Each number is 128 + 32 x the weight over its row's rms, rounded and kept within 0 to 255. Layers, rows and columns count from 0. Numbers have three digits each. The size before them is the row's rms in percent of the matrix's.

# q: layer 2 attention query, 512x512, rms 0.0598, rows 0-31, columns 0-63
# k: layer 2 attention key, 512x512, rms 0.0502, rows 0-31, columns 0-63
# v: layer 2 attention value, 512x512, rms 0.054, rows 0-14, columns 0-63
# o: layer 2 attention output (transposed), 512x512, rms 0.0714, rows 0-13, columns 0-63
q0 075:132124151132110151119138142073089111131187111100154042083140138081110194112079154113139072167143167111146151131139087132158167122162151150084083097138124119155173076141110120166110103097138111
k0 080:104148101126082183167155114111127123159067108081086145133101090106127108094184124191172081151171113153113100171188081118126142153182041131122151128076168162150116108091141177137111113126158109
q1 127:153118140166102109185146145089170047169103171168134089192133116134121084133142164116174141164120134200165201137150108141147114155097090160128159075115150100134059100103123123162177119139136114
k1 116:146155144108099137140159124126117154124079083109137061162181126093153142151106132112129148136184126116126098139120173147130120183100152103139132122108183133149175119103104152172074165167155115
q2 104:158157122115137214122077150149100159157156087083136107128139155098084153083122115213113103111113170098141067139115125137164087070129161122166125158178125117174108136109097096143075136135093143
k2 119:102103119141133113094104089102120093115149178139095136152076211129145120134140148093051150037044159153135153160138120124124169118138154144166133105136064108132088128180116090101168087090062141
q3 076:120112116137069069116104167060150107091144142109095160112117116164160147144189134099164115113155165127117145180138086130125166130136121171147248142104142116142138075060125121168170079113111064
k3 085:136163086147076152151139151156142154171089119079136153112138108115125127076146126188155038189150134124129104145162050152134121113155065140157136117058152176146105170117163146140121140135160094
q4 115:168166172088172194149099124119090139075139163124149128184164143081086101134109115141094092144150129093142117153130152128136133135141134136159061106128102109153184134125111148146138195165078107
k4 130:118112109090157181124138144086115106180164158099099128149131140137066169102142071079156172140147101090074126114151120077165158109129156103090051092131091095103130142157085130125130115135107142
q5 091:115125138184140153094184117134167163125043134091120197163119117162126132103188102190087174124083144133137102094043184127103085144185155084142141174153162150091072145111120144058117137146149162
k5 094:140122156112156097125153089149146146115159127152150129114115100136121123157079165088118159137103084110151181106095144138107123085037178132131121133172100138094132163129094116132148127131104141
q6 103:114123100090103086122135116105136119148127086180106141056123107161134191116086157171101115101151163130076121084146107089123135084116103142088154110128140133165110134076082076153164097051191121
k6 112:150140111137087125136174097127144122131053078121121160116110132136148105146105143166153099159139154170125085126139083116153125146135165165147176124098170169151161205071127147130096135144150137
q7 117:152143122144164123146011121124173140126123133159096148072123119158127152177125149069120112144146180176032116143182088087113191127076090156119132112144161088162055112114119115145115117098156168
k7 136:144134073125149104141128163100051154184092181115165185105214119120146093108121105158137105163118183149139132119129093146188113115096110109083147083168123186170161199101180142129123186128091133
q8 130:172096126134129103157098106124162075153075140164144129190144103119137078126139154076179146148117094170158165155198140120143163156083082130089158094130158089145064074154168161145164120168114107
k8 120:110119081126146076150083158145091124122164153121134087124198133137128120163112130072109133087141150082127156091086193140149062167105152086134126094179117125147164129159180111130108180090103120
q9 103:140073140147129184130128086168069123142109209133155084126107090156160146132083174127119120121145114148126151116122115169110123111170165117115054156128115146082151096142100104121072157104160179
k9 112:122081143107180160089132124072090089128109109223114125129110107115102127162121132133175134107153120147134109112100166127119098119095153112081113121150145152109120118086077139116094121088091174
q10 081:092134121073087117121115121066149157090180122117087083089124098151155124144111102113147096126143110124091114068150128056148175073102074178129155080125114094119113049132096086191168048057122045
k10 088:137137116135097164143146124129104176134089123086148175097182116142145153073149105184174078161143131118134121128163068141121126124142106126110119121082163144141125149091176107153111134137143091
q11 119:167117133233079078095130147147136118144144120138142112199113138141131145138154132137120173120150194171246144135081145176099122094161152089107167106112107108129122147121105168131149109115105113
k11 131:165127148106116107168133110141170121157153119183155153134068104109083112134127120145119122158085100107110142115131152114150088145103171117190118128109107129091115118166106127128138127184111179
q12 069:099113135074081057134132109046136124099112121189101102128165073133193159146144142111144097115133162097140164085187140110143165094137055174063141086090133106130190051093146104158181072105184103
k12 080:117152103135096141147150126154147129163071076077086139129113107138126143114145130162193070189196116145089093120154091107135117165169092138102143124053198175142137160089160148153097127130173096
q13 120:094137171121107155101194176121108148112141151072118136100124130165121154148125044111164166094138139131121086198098097170149111145227135160185158120110132157042157169136103184115099114139116087
k13 118:105103095109111186118114134099148150156160124100104082141115131126120158056143142159125107140169053086099112103145102134106175066177104114114157127034144132108102079178128157108168061114079074
q14 111:157118087157134153152145127181138117139055120140148169173118125111131060164150133116122126151140122171139180221157121170164094226120133104150089121093182175133139149104151162066121147207153207
k14 106:089117129103189104121074140134136129147187139163107048172146163121132135170092136084127144119124118116127147123119181138103145132137116125107139112173108127150138081193114153114118149120082123
q15 105:075144185131086140118147139070100159140161108104134138097133139100106192111170087090133141100092149074144141129109116158126147108160124155099108126124079171126184182112151161122138093089129122
k15 098:123165086153095118159150095153146116149105083087113150146047099150141093097152113161148104147168127152120102136170082105114120163179074168134138146061140148136115147100100153152132119120167108
q16 099:159114138136151167134130136052103103120118125076167074085124134075125219099110127114140077146099135100106112143113113132128154103165140151110073102185119144179151125110085138135115135106118130
k16 086:105132052108095172197157101116119103167105100114085152140108102127113105121159130132182073138147121141091122141175021092119129163185071145095125098106117154134135126065116154143119141099154113
q17 110:099141161113182162106188136167111144109124122110120055155163100120104124137051101169149108135128107121171119084099158150132086098149122115079017063129119114093186166192102124097132126134140122
k17 132:135087150102119163107145106089136062154130100148092078176099145111081145151141131130148190121149100121108111115108121106120170131152121098095106126089140043116109004145100167150130105132108138
q18 112:125112081182099157147111136158141117143089153134111166080084126183125146148117156143123124119121157148089168137110111122121127159151158107145136124122149165125101196077076102104133139134188200
k18 132:146116122120158073122127096117126119144123107183157148118097112103162085156080141126143082142087166141179132125137106142176105104105156125152152101133122160110140179104114131116123131156085138
q19 113:158092151172141142108122124131086135173155176140149104113074149126067166144093151159140113145132152152126129077114116164091145087143152116122084089154109123152092133118092101132115131065156145
k19 137:128131107088138111152169106073121101159090095181131168131063110146134104147119118119126146127115146141128135114124097101173111159094174160116108138141136143113126171089043143122099174150114155
q20 093:109143185151134182095169124124104183150194121080144068122091122107126137093090093102119125127143067127133105070074153132120122091152131118094048120175053125098128106247128140128096119084110091
k20 116:147093114118127150133111109119093141067173154172167142107122126153073112130167114122124158065115132111142157107128149141127107104140135125109104127139096088108100082123109078121145110117115141
q21 119:065108153150088120107174118037127176109169150143095100098131130127147136112167140073144088148109113125103158070109103073096143108124102145092165147166075081082137067204198134162127101112101105
k21 152:160159120146081147164179136135104192092063132091175160069167026154146101119161102153137098166231096149132123143166148142140087148135116155073132130084185161133141133047128108164113158145222119
q22 126:099116081145102156104140113144123165084134128093104143151138157085121136112160068130142151125105102172091134103101088105128143091136099154178120193131102165096104154164129161151150161144135142
k22 144:084122134167153124096151091144110132064105067152120155093114092137169123173068121166145107049090112155151158131127129135074139156089169140110141152124118178109178114031134113132055123125114121
q23 105:128132096158139175115187127180078108090103110099110095130125162083094160113146136161129075136085120103116109123066134131132119155157175100140076158177079162140154164139126144139106123174134182
k23 117:110107177146139108091140059120152112108124107203059164107078119129132088164122122114131126076102115177150157146107132105153126148100124152100134129171133088091129061114090151105100132126151158
q24 093:146150122127134166088168146186113186156115101182129185161129144130107121149145145183088111161153142159141097121099153154116073150109199038135145193121149094128096141121141123067061174125138176
k24 096:132141179091154102124162137105124161134108123148108122128080125138134096119139147117072200115148117184107136172114173111148166117096141157107143150166132103120122183132056157130145150168112169
q25 066:138117123083080095095099137092123140116101128137103153115148136155135127132129117161152090125129179122134143147146116113148168087151123209095186124092157130179163111056107110159186067106152104
k25 083:111149096129099156146170119141145127176074083087114164139103101110139132089129134181166084176153115149107112137156062121119127142146089130147137123064162167143127182097150168143100121134143099
q26 128:084112145121111141103177148105116136118147139101136139052124111147155182113152059105160180074081094065080124122108131129098145090208128167133110143113108185086157162118111181103140108088170123
k26 120:108151071135116129123117108135165134157172097102129133145071112174140145119127140153136094153153091091118127082149078131071147095187126176096127127063126176107125142093128108112155094074110088
q27 121:098162100087132147087152136184161176113132099132049088077141156120154120178122083179125120140118103088107074161116140126114106125199125101113116144117113105080178162132136145082093149165141175
k27 127:097102131099177183120146129087147135157159164098089107145109125122115142119160122158127127158124081092108158150127093127131223086147108105119127077067119156089117111240128151050154054094110102
q28 085:109119101132069125108141114092126130119109102108098139119135177106134158109162062142169114137105176153110125197107107135159155136180102148132157143138135154130139178091123185137130110152117145
k28 089:076147086110115134160174125141156173173113091078073134137104076137147106101141124142155091148149087144099143140175058109125181151164099123116171128049135161122151132106141182100125115145127096
q29 078:134111097124054152159104144062120141104183094120149120086110117087140167132132102131169068091140130083133136184158086115161195116158117169156147135089101150156202110075096115223182084113126085
k29 085:101168083154100123150130118130132120158092101094097153140101118129138111086152110171181050133139153141127093156179054135139126155205076168139130138065140164159121177113148154132108116113131109
q30 113:156106117149088215119165164096084144118138099085128100137144177052126133120159076113158061120084143130134135212135089133163136171173126140151148132137135132119174152149144172148101122179128147
k30 123:062143081158107111157094101106132129120126132078066090149075130134158109109164108141109105045148107147114125165193096121110144159220092163082159131083143153163122089154128180089107118067085104
q31 088:139107121091139129144092113045107134118107139181147116080131115099123180125160136095163067143097152116109134139185100116125190151139100165096114120137167127146113097100112091137116136103111117
k31 094:096174086133111123182176133132117148184070126035102123138130115150164121108156112141146108155208106142093094139149092122121133153140094176084133137104157194190145208064129140156122180107130136
v0 091:147125106152137093152097154163161132155139157128177104135110111118131126136081150115128094103089120166137159117138100107109142153168197124099157075104138163100198158170102144100143082128216162
o0 099:147101139082076148140170106157156101149101139161144159113147129156150154103135155149153132173117108133120119171097152136134101147036113138179052141133144162151072107108142162148178104194073121
v1 094:131119118198094157124085160110124108131084145176133106174178052136109126074121149183135170162123157100152100095114130147183087148141121130138094090156158111151123062113124167131094145089141074
o1 103:106117118128184100129190082142081137085166062051091154155081174116118137162180083156052082121100122117169182107115144151056115121124173113075136185145077119135157187176140126121101135171145137
v2 099:173131130133114110153125149117100119093080145116161117165130128167124132101105131118078156167098118167136131165100101116120149149132128157111114095104106194151082129127155143089101146117151161
o2 105:074085112103147110139102149162106138091140148057135165111106133109120129094149130087149126142162148150149124158132127124094118169149136106141112072146147101065109083064100115152145113117139101
v3 089:090118175094067123098090097086106109131164130118145107089163108127141166077127162152088143141090148140187202096119128112160159057159153153094154120104118106091118120097128140111078148151172106
o3 094:140115097136149145165159187126139077154173064069155115110145158127158102174112118117141163099182063129108095166147104169161133124137157143125131144182150130157146129132132158155083137090148164
v4 100:099071147128103160157105180151112044122074127172161135152136132139085066104132159126116136165151121146153152095173126182038109116115057153120066104124103110082152180136068094073108092105098122
o4 103:135141154083156085161148108115095131105165127134139117125130160133148162144132127146147118048193162174143116138135119106174151158178145170116164131117115143159115140121153122157152139115135080
v5 100:109106160126139149108159137138139089150078167140216128064133153110091124138109128157142145093131130106155155047148130109115101135073117079174166114142170185111158190132112121151093147088153082
o5 101:102118126186101146142087143152126162093126125148134130123161148154133099211146098142151111108107068158160112136139130115160127114147125112097162123158099089135123084086171134059145150170050174
v6 096:165122101123060122181115117169152104093117110093196145131172133100091190114101130159067219151145139114157109115167110057128105150100120089218139090099116072139150127125144137081125087176160123
o6 098:189044121116143138159150181124114107175117069144136061087099150093123081162086149121138034122099103167066108124116094163072143120163092120042187213127161102141062118081148128137136166121164100
v7 094:116095137133127118095147043144155121118142131098167133100076171139126081098144135142147128170120195103123188123086136117110098062152079147131100060126161162124159082078116119069125120139115097
o7 100:165140164091121095110127163152169065148126146158087180141122126117188144162120140132099164139161115103150065104119107075146142174071186166146153127109096138177117114089163185162167143148114140
v8 095:112140151089125142198135158101143087142139173157130151084147136052081105070095147102075180137026083202126170172133059136129183086109133136125132164159184052152094188117162118079141172111159163
o8 100:117090131125141124093098134140147177076093115108151094117148122198173144116142145118088121129191169161158116118147116149099140145150112151047187124107125130114134116132180114147099132101094089
v9 097:075140144112117119148108135115100101184172116158121158087188153090104173158086125195176103123169120163159177118074097147146136136174180124123145091079149114059119161145113099072125109150119133
o9 100:172098098131119120067125121145122166101099141132132104203110147163122118184105045121159127117133129163087104089142137130133123112132029112109122175100111105155107167147122192091113133084088104
v10 091:137107134093182118163140093139121106169116088111180085099076138168127109151158133091135182144102150131119196148105185127097088127117131136169179148119141126130210129112180095108156084140072113
o10 094:113155114142058128085141130065127098161151189254085109123130145062128089154149133150110116139135140156156110149168108099165142106142156133055103120086126089125048067110117096119105120106119134
v11 098:063148154138102117191100104102130118092106069154196103127132155115148134112112127120111137132078092082137145174115168115146143166126156165130159113155104105091145100127126104154170082107065136
o11 100:139092128107157143063133136128103119159083158087101206146085080135069119027148156163143099104086149149038110131169111114132098196133102130136141114180095184139124136127134140168087166143144128
v12 094:130103162123098109113158076084187146084153079091109185117093170112125139132157123068169134112118116092176126110134127143100131126112140078125129137127126118160150121110100084142128108102150173
o12 098:120136127139130129149150196135119079137089185185139113144144101087145084171106138109121174146140139166081114071124130130140092108123049117141002121082181143087106098063163097145078130111100136
v13 096:147145111111159182138117138117079111151120166146111068048189132136204118146178148187121133038079129174137110123151114100123153146078184125129145153095156202146083113086139195101112128175102109
o13 097:138161163122160100131161147137175136096160142038131150196150103126151075191124131082085175124135126104152106147092161147162084099110131103132117128100183030112174083139100143073122134178117131
v14 098:153074102193124174139145062127160138108171172137157101139120091124132104162126087151109104174055133146166066101173152153106190072086062139151152109202162132118138122111110126117098146141117169